config.yaml
n_layer: 16
d_model: 192
n_head: 6
n_kv_head: 6
head_dim: 32
d_mlp: 512
vocab_size: 1024
activation: "swiglu"
norm: "rmsnorm"
norm_place: "pre"
norm_eps: 1e-05
positions: "rope"
rope_base: 10600.0
rope_fraction: 1.0
qk_norm: true
attn_scale: 0.177
bias: "none"
tie_embeddings: false
parallel_block: false
init: "normal"
init_std_qkv: 0.0264
init_std_o: 0.00467
init_std_up: 0.0264
init_std_down: 0.00286
optimizer: "soap_variant"
lr: 0.00445
beta1: 0.95
beta2: 0.95
weight_decay: 0.0
lr_head: 0.00532
warmup_steps: 77
schedule: "wsd"
decay_fraction: 0.611
decay_shape: "pow"
final_lr_fraction: 0.0
batch_tokens: [16384, 32768]
seq_len: 512
doc_mask: true
train_tokens: 140200000
steps: 5910
dataset: "wikipedia_en"
Each number is 128 + 24 x the weight over its row's rms, rounded and kept within 0 to 255. Layers, rows and columns count from 0. Numbers have three digits each. The size before them is the row's rms in percent of the matrix's.

# up: layer 2 MLP up, 512x192, rms 0.246, rows 225-270, columns 0-95
# down: layer 2 MLP down (transposed), 512x192, rms 0.233, rows 225-270, columns 0-95
# gate: layer 2 MLP gate, 512x192, rms 0.247, rows 226-271, columns 0-95
up225 106:118126110153155107146117128121132145058083152140099120176083153101190122145164114113149131188133111153122154161101172102119134095136142124112101148145086122114140130118143155146114135099131127075128079180160101133135139105174126153080122121134138125138137135149112145114132084123155145103
down225 098:158137124172162128104125127178142117122099164182137151160172113124158096169133148098130101150117093103121128125109146121116127110084129168128141129161124089116106119100085137125123094099074128143133143122140092145125111161119111142122133089126107157106119126156125129116141117103095160082
gate226 080:151144162121166105145141148118114136116137144136141130116143117150129130125120111125094136078116147135096130151145123111150103123116119168111150096119130156144149116094168175095103124136150108079109159126122112122099119168107130155099161111126108150097135138096079126129150140135134118173
up226 076:119103161114137113131118146135148126104144141137129111170147113101110147111091094118157077182154097153107101131145141119159172147108086132151158141119146119156124138142126101117142123150088163160117130112123158079129180123136127088191144122100113127121122143152138122124175134130116109132
down226 078:127115153121176108097129145151148140061143123074116115082121089108159157127153156113115136086152135152132132141112132140122149144155122121138141172141105104112128141148126056096101154153108150153129138130128094116171148155114086124113105125145145095121125142104137146094105090092094118146
gate227 110:151137106108089108162094138112113099163075145129118107149154119176145142119121126132142138118164118095108134106132123137155109118157111114147122125116143093150121099159130133138153130118167118117120149122122147146166152127101094067141175194141146122110120111096126161105200102158115088126
up227 113:121155152079109111131134137143124153118130145126131137121134134152170169130086142101161119156164115191131141130102143124163123115122136108156167131138124116141159118124128145117129112154169159127135135137170089126116146163127146147122128142138082126131121107081128083142127147172166087151
down227 106:145161073125105093128098104139113111110142171128089152105151121173102086155125122128093119146081146116080177136140122071139123102196124102134163149155124113098128117145099102110132119139118166139150121120132120125121133089127148165113135136125106154087082104144116148177148125177115118134
gate228 088:103162112125118144096115120143120106110132138089169136101134145167119146116124108149105127147132148117093112115159169145124086130079169120125122134122148068149111182147130089145106119150171168129129126123121130130135101138090133136137115157100163134125133155106143140146132138094161129126
up228 090:119122107169162167112113129165125171111136111117112122145121085075123113169139119097156117090102140143143155147103085107155146122145064127131129135122105077116138099085143100125143131098079073139114121126130118129104135170185098146151093142150099108150157160136121091100107099136116097139
down228 099:091131143094146160133131094113103110147132088132084151112092177147141101150136117146158133121141131096160103137104127121152148131154133116100133151104157123072145087089125110108098120135124168132106102109186186130142174129146116148116134102105106114110123143128144130113100147181124134138
gate229 094:104117081155104154126152135163114127127168148118128104149143145125124080139105173154154140114135138128142154173132081159080109117111109142110128109111128128119162187146170150134149159145124119126097106129141129117126144098146136114179135131112141113118107121130130126134132161138085108146
up229 096:187124170100139146111159124146145114124090101111087115136112122094133110148172122163172116132123139117067147133139132115144138161114119108174121089113107122116154110163133111178105170140133118135134107122096136086151110154145107179117159114114112141093143120131118109109138136081125147163
down229 102:082105170110134132155125098110124149109130116152134118125097093104109116110132120157089154179149109122122128146194097121149100137137132134163114131078122119156162082117141134144167085166118133143114130141104141132113146116113147135101120118091128176133162131097153137102136171122093122139
gate230 076:146155104130146120108129096180127137157128144092100120138129133118131112134139133105115148093160152122114141116053134095178114138109167149115106076120202100130081148160158104104144147135125135103118158103147143126127127136108178155129097108127180119132140142121130085165104138139119118120
up230 077:129089129108156117146148153123117148128132145154095155123093120110110108129152155151141134206163121119109125119152151113104109089130135113160150155157098114133107117162088201122101162144112144130140108136137101141126142102099113117135137127142135132134121152134107102143166127070143133169
down230 079:106135107086130140121085152114145126117159115193122139145121127146119103123131127142134126143104093150115152097154153123140120107177117107146118121132157120138107156135102092081157186165127130090147133145133113130128126186119148129128142105140125120129134093121196109115112085184124134103
gate231 117:129127066105123169111164111070101127094132155133141109177184133149101143157144119090152130137096130116133152092137117171139112115098138139076142151155173100119056123132141109152120146137133099111107105152155130136133102121098111179124118153139125099134124147092142129137078134112151147135
up231 126:152164104161138128137136099111135113169141137142121086158108108152163092146076165163157126139106127128109172099146090154138142117085133120124112141163149080190117104120135113121132091131138127154081117112120142131120048179099126143147114172112141115144114147114096144178099112153151143108
down231 127:144107151163153136141145143123103126129127147097128135138118142127111117153122135118126122122124084163124164076160108124141127114094113114080163150153174069144102114151086133123123100131145144140098133135115113123108074119083132130161115179136151114119147142088121122172125098139114120142
gate232 116:168090136118126095106160123123104169117143181139137093131147085093130142118143109153102141154135166146072097106129101180154162101159120104173134104116106120152111151119172139148124109137116136133133179164133092147112144152099157102158112154167122133109138145111121155134135136163153096121
up232 113:144109131118152126112105135147141115162097106161123126106146116127101128156140142103136151127140155120140134155124091142098101146139104148122143164155106133194164085149095131177113143160137132172145091081135148119124178117107131151103130118119147038144082147117095103101138107093122130109
down232 110:070118102145133112111157122144190182135126119184093130156149139100142124126175142156102157138148150147071150122127147152114127136119113115123135151111128143144122103140164130149141126108151125165138099151141117108140149092138078113134115129152158124104126108136124088082103122162155153122
gate233 105:090107095136116086131137129095177100149080109135123176147140130106159094141111122141155103180101076124141147112160198180133140084117180087134144158105107103142136118093158129139116135115083148120129114084153120096121155125121118090131176149153167126130165129130162126161124119115140096121
up233 099:142128118125161156155092137144145129152163137166135111121126102149135178133105089070080125103151161128102116143126111161184111115160089175130127123172172179144113142105133121105121098148130099140090139164114183134125103151075146124140118096132086138099118078137123105116175131157100146131
down233 106:143126107102135136139123120163119144162150136141119115108140128137087167076132064124098156131177146118125080147111084136109087131149128130144091112164188119135145121139140094161171109156114131094130129155108121147184113121110108183110104123127187111139114107143086134126123127135102154117
gate234 106:141125120115137148146096150125108114147146125098129108114118127149173166136122161105116147087116121135107123134089099147095117130087155114144141130160142153101117100094147161127140132091106121128101126128139104115114121083128135147116118137125142135099208128111177143152145173185140117124
up234 109:063110085123099109159117120136134165158128164128153103132151099168105117090133157126158117082137130122090127151132164148109115136156173122139125105167124129156120146124088145113102119096162138144140123144100148135114131124093165115119101140113117106070117140136110169135101107087086092088
down234 107:166135194095141152142122105145167124118151095155092110111140112136107092158098117127125122132147128122126092130134091145130119133100127167171178171117102157081144132131141120106114133137148122109118124126120080136147130123134103095156126111132109129138148105116136089136150160127133113075
gate235 106:128128101177135162165108143109130118112133129177097127183131155102149176153129119154110176152134097172133104137143144085116105115085112139109113143145110118120156145106099109161149189123114154148127069106131115139132130108168135174113162111150119115109113147110109159170118102101117149123
up235 110:151115153100117089136150103164133128121088094140159131105137119121149100129142125097097100099107155136126146109159110131164140104162144117137132133127137163128167125069133148134130086127122107103105160175137129112149099147095124090137073127042135140136147116132125100149153169134139113140
down235 111:115133127152103147105171124121110124152112122091117129126128106135138130101125124104139142125141131105158113118167118183109100083149127161111096093140143146167196121123147137106120113123102125127132136110149134113116091123127092104111149114125169117147126156204142129133106145117138095113
gate236 092:104159135167125145112149136127158123130167124133130149096118128116101133133139098095089105103166105139111129153151115120177150114138127079102101106151151145113132104103156170107116099161098137143102173106098111156115112120152117119095148115135146132113117109072124111101128100150134120114
up236 097:146147167108123135123146142148127188149154085138105141137148124127087179170118123118106150086109155170098122122117092152101148149143151106101096125099110144123143154160144101166091086117141108099125104122121109095148113172127147140124109071143080149132084159125125161143150134115121099138
down236 091:144119110147162151140080124125139132148152114156087165110125114118160115120091122093136159143097117111149122104109134147134114138102154140125102135119113151144169160137151108123165107141121167113134125123122121114150134145160129071113101163146098094199167142128084170129113146127175120123
gate237 091:171162105087116170099108137153125104141105102129119126096136127173189137138090128170169109147132104141150098124134162137113136132118135093148127106112132079121101137084138107125126147134127131136155152118132156139138089136154140132149136108098166146104148117150179129068143130118110141111
up237 091:125160107112120169100118124155121095149142099118110134127129134164173130156095143153159160113116139090118109119160165117103142116105135084132138137120122100101110137092167085095138166132124086130125136162122154160158083130129164153144117115134113124130136109130171102081142152104075149125
down237 095:129122064107146132130174164146127136145127156132095120110146098116145136144135087080106126099160147127117094161127090119112113122138124156101149120151111126098176127171154086159133119105143123102143099106146122127144146137165125131138138079150111144124107101149101124116082103074171176163
gate238 079:172146147123132111156096080151148189142106155157129093097138165147119109131077146153112113087134127180139107120104087140155106119135102130106092124130156126122140134123151103165082122143133158107136109151142103121137091154105110124138117112182120119111143146189184116141111149158143084080
up238 078:123129119094109127090120130103092173130118114121106091094135156118149125110142090092125123137135134118127157074086113161104201135125123137115108148157109090132128131086140130132106159111148117114140135071119119189165148138157168144158164140146154144112138115095138091132109189119137126145
down238 078:162081117143123125110118131143183122163160120135108127178114111101099128161118128112100154138192122140156125137120145112126128160149119101131110147131138170102134105083102135127130087150130135146155142113153137113196146138138141101156067141141099138144110169143108147129135125157127125146
gate239 089:100110171153145094119144100113156121116124114137089135097148143093107135168093146125144115155136118127092090170112148182119132110121135122142093116140070177137138122089100145132114164143119101141140130121127081141146124114156111182158112083129104193138134171155128135111126103114125102142
up239 087:116101143126119096137193177099161128102124119114113126141161087149117123147177141115135143108127123106169141115160121157115126125111110132167132144120127137118122124184120162116117092132162151162120131129121150132111091129104135142180171087155118125174131122185122157094166111097112136162
down239 085:153167108134109128103132144147093083145122127154142107131153152179125121125097127160133148123115136147121124080110092120114091109107138095106105098098144145125116188086139167058128096112116126089151140128069161141113130164151134098160128148111132155136137102102110142147131134122126067140
gate240 150:160136099178091132121110098143098143141121131103100075138156132128100078076099117102118107109108105164134111108140126098144093128089106104139126089109109150140137142098158144141109104115108147170124149147117151092122140109132142142136147134121128151083110143138120139099134123120107137121
up240 145:143096171089160101114131177114136108108118165140162160132110144138149139139156143147117144127145175134111138150125122146086160136152162157149127140169165122125112137150076121135139168161150147123135115085123110146141101140171112115118115119123101130162127098143081129157112141155128126137
down240 129:116133113133163106145125145098165087075119114147158143100123130104107153115116135109111132112180122082153118169131126130139146123118124173125129160132120147123078118133108130105159150143117165180121094117147140106185106142135137102148106095123117119117123098064125099145111113133148149163
gate241 105:129101137127093115103093143125140182160146109103136118105149151142133170149135155157132108167130104103085124101115137147067133110162155133125110094127143103109156148102129160088085151134137149169136132114130161121135114159117111140090111130106133119081103140117145150115113172108117095115
up241 099:116119104083137169145142113107128097115117127166156155173134162124108104132108131117144134117140128120125154157103135099116105166122113101121117110132133115148122127131150079152109110150156146074113145124142155094110088076129106174094112119123153144161146125159146076157148083116133172140
down241 099:114099125116091116147128102126081134112113134171109155168130178142165095188138105111119108117098122086144163132103103118102106143133114161142158137113160089151104107114140125143178121096147139088110108088159121122082148115119123157119145138094120140090117178126111112136109104134131127127
gate242 082:117109109106096193180167159161120146129158098151110123142139099142109189159104100101087134095088135116097153127163131101138181143135078123150106140135146125130123147121125173166116105098133105126077098137131115096148104098164137084106114087133131148136099129139131138114126083132133103114
up242 079:114192106116098123081137102118108152122066112109106107164120108124091132129085159127108125113148088165103139096109140136140127128158107114108162100094117181080142104136133150120102121133125094107120141150112125131130100120119152137141139111098096145081161164084121137104112159143141104122
down242 080:145095145113097131123172095119152115127099133127140051125121115133144157162124093115105096110102113149090158145108115124129138181106117101147102150095150114152104146146175140161162144109105112134128103151129131097150106096163153107131079126161109103107100152139137141141129104075121141129
gate243 086:134114123154151105157138110109099081113117102125141112149111135119099106084130123154160104140097127083109109146156154125084119134121139112128171128100104165170136109132103154134160131148148169161128133124113116112114086094132138159090100168146199160131111156156094113107085086116137132174
up243 093:131146137137130102113147090086126098161109128151117061137145126138128120093095137124165142127120144111139109117155160117158118121143130080076132110142121171156158135157125132107116100115134144126119155116170121095155122103101143166135111143119168110147119121115067119154110089109154105190
down243 092:090133131137130138163139104151098122175114143137124136128110138122116147107111125156118110116150170123182114105116111113080118098120157146112160164145155134148126140156073158093117100120118115139109144107142135151132130113136146136104150159175130129086112116139172159158094090102083099088
gate244 060:144118143110178171189126134147090078099152074129110097134130085123100116157098144110156110128129145123089122135153067094152179144156085179132118114088131131144103112146117148101110090122142090171154179115097136128141152152097098096095101147128112154098139152133151116102123111136100172113
up244 059:147104149137121128141122128123121125092168178152132157147125137109129164125139085151097132125114067125151137112121159147138140127152149098162117150136101096117093105124136132136101149147086175125123128119084106119108139137102145154142128154146126107116135104167135136127131088153139181135
down244 058:174096077132111130137106126133158130094131145122098130111170146130089121124128107084173123160159155123101121125112089128140145090107137130121149139148115088129170111127126161123101132104147114121120140150102136083116089152134134141149098153160132107101097094075106174135133132130163100104
gate245 113:164105147104111129099115127165146130145101133127095137093160132185125129110090129154139090138114105120104126104166117140092114117097131161160156108103108125122151156158144122146142135127168137146104142148142086094124127058086135097116117160156167103119126128125127136116095169116151108179
up245 108:121130103121106139125119169148122121109160131124141120091112155080153150136165136125137140085152174082129130131141150102118111097153137102079169098197129127113124109147098142136073126158110156131160124127132149105148172137164099145141113117076088132110144121096117098133114105113135121111
down245 101:124114169123119161161150156117112139130148135119150103141131097119140145129099145171171141140103117040124090096155122137143124141116122098092142124135167135156164140113121104126134114104097130105133134132119121156188158131100108146095096146055116161151113137131130168117109124157120090141
gate246 114:115137170136130149141150090161137129107146152119103121145141097178166125128110144137120122073132162136118099130125105107159154153096073123135084121118099091076140134139162112116134109108178102184137125158095136122133126120139137124081113126088162173117137142145154141109143138139197131153
up246 109:135126132131099112105137136104130127131130101125125166108106122081082147135152108160129171134092092116121127122142160167115101091128164133114157130123171138152120153075105141134123134140100100078088152113133148138111088154106099131169138158146101087138092170113110092102125125087118145098
down246 108:141116106118112110160129164088141101151151099098117146179139139109100099108121118130155136111129092137156151113142155130126150119140135105148124136097200144153136176115114122157085097144067140132115105142148109123097096111138138141134155123177129102134074130151105113166132098119100143137
gate247 103:123107126127099128126130153133125113130163102136129144120149133119140162092161111167119100131145136123109116124119102132136113092126111125145145122096112126146110121117139118131152150124107095179129152150103099142100110142123172119110125140171144131078056151109122081132175124117091122105
up247 100:126128149127126143116136129152130142113102138140126136134126156124101134155143110106163157155133145140106154149104122149123083139092161153140111165160128104108141118122131146133130127138126124142157126102103154125153107114154126129114184103121135145146105126151112168122124108142104140111
down247 103:164123107076112116153091096170137093101147097134135083145118146106153107143143103169177117104132151131151128126094146145177158135114146116146147124123158139140116133091125124126111118171117070117153140186136141103126111129114093130116136106132151096162165145113084150172088154159181125157
gate248 123:138119153149124095118109110079105109185137108124132080132168131104105155107144160142107106164088160114117135139167107122145130148166176124148089116111136129133076153183142156108093158125130167105085126108102110115106127094136153131122105115149155087177150132109157091157111099162133089131
up248 130:067132087122149117111142081123103127118128145128139087161102128159118108121166111094161133162114135140136113130169166141136133094153168163150130149152103106119119123106123090146138112112118156075158127145121122146142125136106097136113117123133146116148153168118119081147184116187149100146
down248 118:107091104124129127118114095107126166184148094110122078121111152152127135164158132108106116138130101160101135144113140140134134129153134169105144139157163116116153168120143096111151133130119157120164145170137111155143138133064112127166088118125145139128156144107135083147146136170097126153
gate249 145:085096167133134179114167156140093110134156142101146174144133147122116107170148062159137158153157151138163142143104157133132113120103138161124106109110139111075170159143110130133114139121114112111112102143124152134101123109161148148133146201118108127123159078133146130133133124167151142133
up249 156:157152109142144091124096092135113142131114092160144089139123112097152123073128165092147088153106113147077114118141092160116152093148117120143148161122111147157119124112141117121119157156141189110116137110118121108142149145123123129102068104151106122122104159115097139143133115072107125184
down249 111:176157097100138108131107137098145110136114096134128119121102135117160169102127196102103112130155117155134094149144113151132151091132099136128169167144131161127110119119183131138117145137150122150136107091103122109163125133104106127127121114132076146136140131117140113151126112135093126133
gate250 113:095106125144151104110073103123108135159139147115113104147097151147113088145132118137164116105121072159160113116142123141113117175108166127129108112149125125111138102125132164162132123110127179103104134091088152070088133139126130138087127131104139095099132133149120157102151140132136168127
up250 112:131094112110102124090123152125112154127144131116121120123087135103096138117161136107138116108089131153134089078125120123094105158142151136123126103134107140128173108104120170138144130150104163143107091144112133082140112120143137159109094100089133109084168152130101133124126107168145119114
down250 115:111068134123115150132113124128096135125171118126082094143095128075093127176131133129137104125103094117135105111099133132142134135163131154140126097124145157111114128118146153145116103139116153132084114146087152117134107173160141115117130104084101107104089151128154130129114131082153139115
gate251 115:122135155147144144140133095117128126169111107106087112131136142134104120167149103127165066128114160138091116177100148166085189113161124114123137088166095153141144140125151116137154093118119093134102175150127138110154144129104161116118123116133085087124093182147144124128107150148138170126
up251 111:172142120135179119111093132109108128171108159143153120160173157132145185099143123124111097132115125104141093114111184154139132119093119136087107179118145133121166118128134081155099141109129117101156145099164097147123134117090097113162152103115160127137097100155135093146149141132088130141
down251 111:134107141137133126127130085121126127132096125142130150139133102113156148076119143095133165136120126132186155151137197097155141160114125091176113131088121151141152111086108093122142166138120133135165123132160177131069123076115135127109106141116139120116119121129129123129145142155092116166
gate252 130:107152151145069091121102116130107110117111100144168110081153110129052113093129100127114119119148144102118126110141126167131122152139142134140156120095146090120143123108152093115093137152141111154117157137155144105138156148138145157161126130146096072101142120093135115130154106150131075115
up252 132:109094117142116103129123101120110127146082103133110130094131102154116072124127150148143133089154145161183100132079107114120105133118104108159143148130108161114109125149052141187143142139131123116139110129133111161151131144104144103129153158127159170124161166174109119163129109113159142091
down252 117:103104101140172090111129079149076118159148108117123131125121089126134086117163090143145145082124142131154104116138119109127144133131109120132103132115116111125121134185099154192189129132150089109129116133113093171121151127079136097126140152131120139144139146110132111103162138085125138115
gate253 134:115101082133097149124129112130165083142104131124110110135147115178158164107134088137111116150134082131123117090130119179158152173156153107171097133118108141102122142132122159119104158156143122113103145124128150114145140150075133093141091138103145106073112136142164131124158157091137131126
up253 127:097107114092143148156146092114099153118124124137154140110149137146106109124185066103150109143121114153130130155150142175161149137122103143116047139125090126127101127111118164107094139154159121120121132093162118098152104120118093159168120161146127093116123164154159139164186130094136114137
down253 128:129076127135111145156147145132128126128107129140159129121134148134143114182140077130127090151123078150124139160150117111158152120107146094155063138177117139164106103152151164121113125156122125117104177105124143139137146123121150132168092134088105099108154143142155127134166135117091119138
gate254 104:133150116141113115111149095159159142143136120131118180159117126150168138163093166159160110133163129107103158116120111130107065160134099117137079137080101158158127176137178113141129146128160090103116116176092118113105134129092116120100116103140133153133105123138101154097128112122132103127
up254 101:098121113112098143159122156127127112136130153141143087131143143106044159111115130149102140066095133099125087086163136125122145104129136128112152131130140118093187108150107134142093083120142123155128116133151123138094103144145140153122146104102144147106122149153165116175163133078140167123
down254 099:145125085090138170153163175093087087153092122118093113129137131180110112109114142120104116110087099154086108126128142177079116084114146155093137106131146116135150102168173147111122094099144109130106121100156119166122138108063071172101143118119131123141121118136141115134117125136124188155
gate255 095:140116087159152150125157122115107130161134153162081116135148132141140161126106173140147148130124130140154150118123054133127105141182108134111139074096140136104113105121146143138109132142173098117122148094139126134114144094145141135130130150128125145135101118112124152153143114127094138143
up255 086:082134122107099123137120170144144118138160123074133108139083100100132091128173089149109107147134158089082141125164135141141131098095158102139160156137130142150154149114126134123120113167111184129133105127158140126152109127118093148138149129142088125097180139102130129140095162133133154142
down255 095:123134132143130106126135151126131109126137103158167124117070150137099127174132085125142110147131109117122088167159125141164143120164119081108120176095147106103143106164125078136145105134160107135105156131184141140121149124149112125122151074126102095108145139146175122161154114130112124142
gate256 087:168101122112135119099109109094150132154077121127141076142080133133123129098095127130130146157102075184168119099175190152135117161129106164143133086142142105136145148135112144123117111103135127131131128165112123134131135116074157083124148162113144083114119138112151164183170110161128120130
up256 084:079159104112150133159095141123107138108141083106149115123140117074124147106120106140114156115179111123163166138101089113122127100143158104168119099151123137128094117084130148133133138138166118126111160108141106146083098101169108135105098110121147176136154083154118082109138074151128130108
down256 086:114155108124112127147132120133136140110129100123113117129131098085140110115123144130084127123134128112153126113145121147137144127160116103129139153171151117123126141096165130138143097120120099114109135128122105161168146187152098135085120159105149108163095137133099118157094095150157087140
gate257 092:143108133102183156166132112158132126158133118121160156122149120122112142164188122090137138093092132133104123137145157154139108164138104106140104094197075172125120089101127055144106099105114132076100134080143135106116123108095135130126130132127162162139103128111168126124104093135119120089
up257 090:128089122110148162123103143126150151148121141090121138137143144121134164154156108085161127113086126136121110111156132151167124163130116128139106118184069126118102043104128093115130122116110128090109136108085110141139127090122131164129132125124158169082116136156162124106143134129091119106
down257 100:135116152108182146171106143160104124153136151116157142117165105129101113130121102075096135127102114116122113125131143104112151122124126113073119119135129125154105128156116095141146126120144112079145133092178119124140153108139095119108171135175128134136109130161116128114097084099151113140
gate258 116:112128130097127125149126129125151121080146127101132062146174107094123089118146108101114140127141127120112107145075156160141150128128125131126136112132140144130143080095076122139126157122112145156160102086123113141080114153177124163066117139109149116114185154125114108158119111100144115129
up258 108:138114136137119150109058141115147130138106095128104087131134129110105165084126136113107146154129092128078129110076156143112151103152100095133159113144168129124091129142101146109121142132149143127192110117140112137136136103096114133116125117115141145105174142100155154143146136076116086117
down258 106:114131120115113140160117161129145124099114089137118101117162118111186132101147124117103135146108106103121115131068137158137135111133101075101163083135142173126103073104117145128107136101133147108162112095130099112119143120130160127108108166162134111160161141128145118110133115111139115124
gate259 123:126091067136108117141132156120152149120144136105114074148153072134144147086139158132107187163105130170142109118100106107136137126115138143132144142168108173159124111131156193138158117171124095132151118140141125142130107110070130187114127156136126085103144122084113142129117123124107096122
up259 131:120134075139132146076125140112092126136117102122156079112152115157137102095119138105151129096163106134152135136107132111144096099113118168130132158155128131140078140096132150112186149122127090140134140140117125154080078161115168141089116155124172164134089127101119162156140109153125188121
down259 113:174117134120133143136153138113108119119149124107113146151156130092095144131153117132154119153117129158179092092135139174127102118123143121150143097198142181117114133138126138140188127166115151116140118119137164130122123111147140145105078161139130128126128139126125147182149132116115124115
gate260 112:138085097135097155132151086115100136179124102126141142129113143137115130112079124109110100088130139150109149139107128125168126093102101085115153116140144158132116138124179138159156146115146141122123098142114117157123117110141131112144127105113126179121143081113124124124140124089172156145
up260 103:161134124141145107135146140137129176116133119158089109141103111114129136076097174156117171102138159123198141110130105152118120151170105154112170150128137126119133141150084118114145148157122142122126145107155173150167107143100170134126131146119124112166110128152131094140102129136091116129
down260 110:133120145134137116123169155145237120106157113113124090128119146153143095153127113146109133137135150138146121099140134122126133143139126157148148137109110138129159108153117128107099117137134108082105127094141134118163122131148148168119116130121165092117138139144132104102082135136126121130
gate261 085:158123122172169205133106114138145125122163125156122109132138161124121079112132124120123128139108129092107114112138100148121181148113094154138074106103144192152139092091153100134146133145148147135175167112136154097172087192150139120118145157156170111107130146159116100116103130113127117154
up261 084:121084176109148126127121081107125141162143162119169118095135133130148163124097145112119128121111124159157084120088124156170177126142114125117091129131141123149108147133142119172130132138128148162125095107150106139134123146107178143161093149097129137115126109153146102166078113095129130090
down261 084:126082115127195152107112063119137132129153121127104115150135129097111125138123107127180122129127132142119138092101090146139100128147145120108128141101153128160171071090131108122163139157142120123081159101151124152097122160144150081126170168116074124114122091103118151138115156148123132096
gate262 095:145111130109141099128148135143167101127115127143119111098119145160140150126153140134102091110125114130151145104132156152108139121109168091059156164142103106151127154151101081145151121151158089126107086155094146106139124113129099110141147128173139104143108116122107149139111126120147103140
up262 100:105120159135109136160110158108082148166169136132124129114098104083138104115099152108188164149124203135122100154156091130152147144158107151200079082108137145101119163119154181107132155115120167140133157090152120153122107120117116112136147132104112126128142163117170122089095115142111154122
down262 099:135178132143167106116127154154127147191108156118093139132109097127121147136128096102156096112156152145121121120155161154157091123104150112112138108121094118120101078105150164172092110121112134099156180083133146130111121131083126126095110097118130135120108105125122157117142117139138125069
gate263 103:101152141142122141102165070122138164101163117145098112134141115128101143149106169146164134108123112147106170141127092149112105146162174146148129132123142151193149157124132125176110110142120111116091128127140055064139092130138138110116129132120180117199139133163109132161113143132168076103
up263 098:109126139160116114146158087139129139120146136126110131070110131102104111181148193133165113121094105144081110138129110168146096131122111094128124181133107156143157117116140107129132152156113109139097111119115051134132119121182142139153106154127156151182172133130091162118115140158122109123
down263 100:117153136132144071078123127136133183104174121177129097129112120149158112146142130095101140132150143142111122143132105119130106134145152105193131130063098128167163167114132140163088116130143120136092146115106121110151091123168116096140147099086168108162168153128100139157128148162154116134
gate264 094:129130126188101120137124148128140146130110098123136140114123149113124113141149134124156100139134132178106125147121135138124165145103143153113099109122141113142110123140186099161149128162084137114131105136127136115137118127119179163089141112162080101097146155140136150066145071186159131108
up264 102:106149149153134148156152152073084110143150141126149111142125129154068101139133084184138092131126138093122119129137080156137124118093099134139100136081117114131171130141109136122102118176121100129126105144120136109114087129111094165128132149098129118081105162085107117193110104070104100146
down264 096:132137146107134146110111164097150069146155162116112154114090112148136093126139136092159124149117106159141138108151134143153104129130141127155123139123120125118129130135144140151122117110140098150118112111107158085067235149129132094150091120138146078108156093112127092159163156174180133170
gate265 113:129172076148120166119127108142134130176158136136132110088124108136137131106157121170146173185155154118129122145169131121083131106138084102150097136098082126119135131140146081137126146118108116123168189131117154120206147144141167153079155103136099119127127133136110151100122124153141163108
up265 111:082104107118136119124131109141113120118136174122114136115125145119099111111149122110138142177120121120112171149166086098153118131100153148089125118134139129109117110131120151125129121166117168181115113135068131165099129132172081123132138136126121106142123120130101152173079087113120108106
down265 112:111079128124165150130116109106167159124133112164120147157082145140130137143118170133108138120099132122105130105124192098087118131135121155119103103150124137096122103144137142123112111169135133162094080183121151126067133164106115153112158126108109152138151112127137156178147148132108122147
gate266 072:101122092153133118128146125113158172183125157132144135110109159119155162105117135130115155143134111147142147090091133139113150117153142145093073077104146152122135134085157138135097135104122101118119134138104122140148123120131145141096147076121103116119138142145153151130091157156095138139
up266 077:176145154135137145135124127150093086114135087114111117115179104145144096136169118173123121095128106143137145137130108112151095122097121118119105109146116118127158137114113118101174111103119141109156162098082117163112105111100132143115126187149155111117172119113157098137147139111143135122
down266 079:154148147142150129128092172088148108111119107122145134092164129093150131145114135154127089105140136104146088166136120137132139147140154147148107104095183116122143125127134118153095127092124102171148121064119104136099169149077097104157180170132107141145168101139136141144131135122130133100
gate267 114:136110109138091111113160123108135137165138134120115126106092127112129132120088104151108137130134141155147105089154085069129123168142105154120154083130144092156117133126160134125062122174116127122162089158132184151101115123149164143140112133092132103137131126114160142132111143141083106129
up267 118:127161111110175108104118164134106131099131139165129102135174086110103122146149190084126104142139086119121176119090156182108164105127187118142171197098164126119122113118117142132150118081128181088132148109126096161110109102156139126109115122161103121114107109135091117107151099125141125120
down267 125:167183109136139129123145147104115102105117126114137116101129122135104103120121134086138135124093115162061125130104131186110153112134144109128104128145186140134159137134098135110161102101122139115120165135152140125125118163159085065135175122116127142133134114103121105154184133128127105106
gate268 082:136115141124098121128128113122110176113154123133075111154107114141103102125130141150107146112099122139104123102133097098155092166083172134158135107158165125119143121175157107157127129122127091139152104142146158148119157121178145148107149120160126116092080158113140082102112098142115147129
up268 078:117154102138151130113119145103100113141079078148119112112146101173097170160110158130128101156142111132133137147122123133138161094181115133095131108099099146120162158122082128186108164143156147099095128135161122128137157129127156143143107126109154139126112116155133124168104155125127110142
down268 078:108134173123155138140096133153136149129123172121100152110117115132161126117128168175102101136158160126141171115100105146133168120142119104131106148113148163120123144137129114123137097122129069121119120113154122109144123129149142140116140126136135152120111095123099174115123118128131154153
gate269 082:137097120122162132175150088148128092129134115121149092138177162154097098130141140145101138177136133119117088109130153138108156141103148117112121137159130133117090110096137142133108129128121105140152156108161096186122137119125167116151130141119150064170156134076150153169164118155139145131
up269 087:138119039119123114178131093140116119135107116110117114153123180155115126114145125124109136122137121096146108104148137067121122096105173093111126121138134132087110083099129129129134070070112123116102153123131148123138145109148110145160140079129172133116107153118151130126149152141173157141
down269 086:105143175156118086126157133148126146136111128165145147168115109130133101092144170147130130111147115149145117158147091131113152152142118136156118097134170114133098068153123091103122120156120152097164097123131095069139165168105136132154157116144109097153140118120096151114133159108114162156
gate270 090:065104156099105110124138136136142126088093127157111145113102131124130183133111125177116133096136115123129085138120133123076118067133130110148134123100092154138171152121160131136108096140081153137129121143143165125169107164118156143130102103182153146135144109119083125135139110158111131131
up270 095:145176140140121121128162165155136135133164074066140117088161133157117130133118132090143102113114172108136131094127139092164142136174104125132102096096130140124107104136115115146121123094138156111108126128120117133117110121132123105145163116121087114121132139104117163114160192094102095111
down270 087:124179138154095116115147139162112153142135120127119139159091104125090052148123146123093154134152184127114133132153087120141096138107120125108128142102143121102115118105126121130154120114126161098127167128161084089115109178125163132131155148094149119118145145122143124108182155099143118104
gate271 083:142100114134109186119139123114128095130098126165139113127118126126131140106170119134091125149134111110151139133131140117111137131153067118118111124109108117136170153095156136161124154127115142125122133148134142115126088136158134158113131101136156095150151138112161187144133161093120154128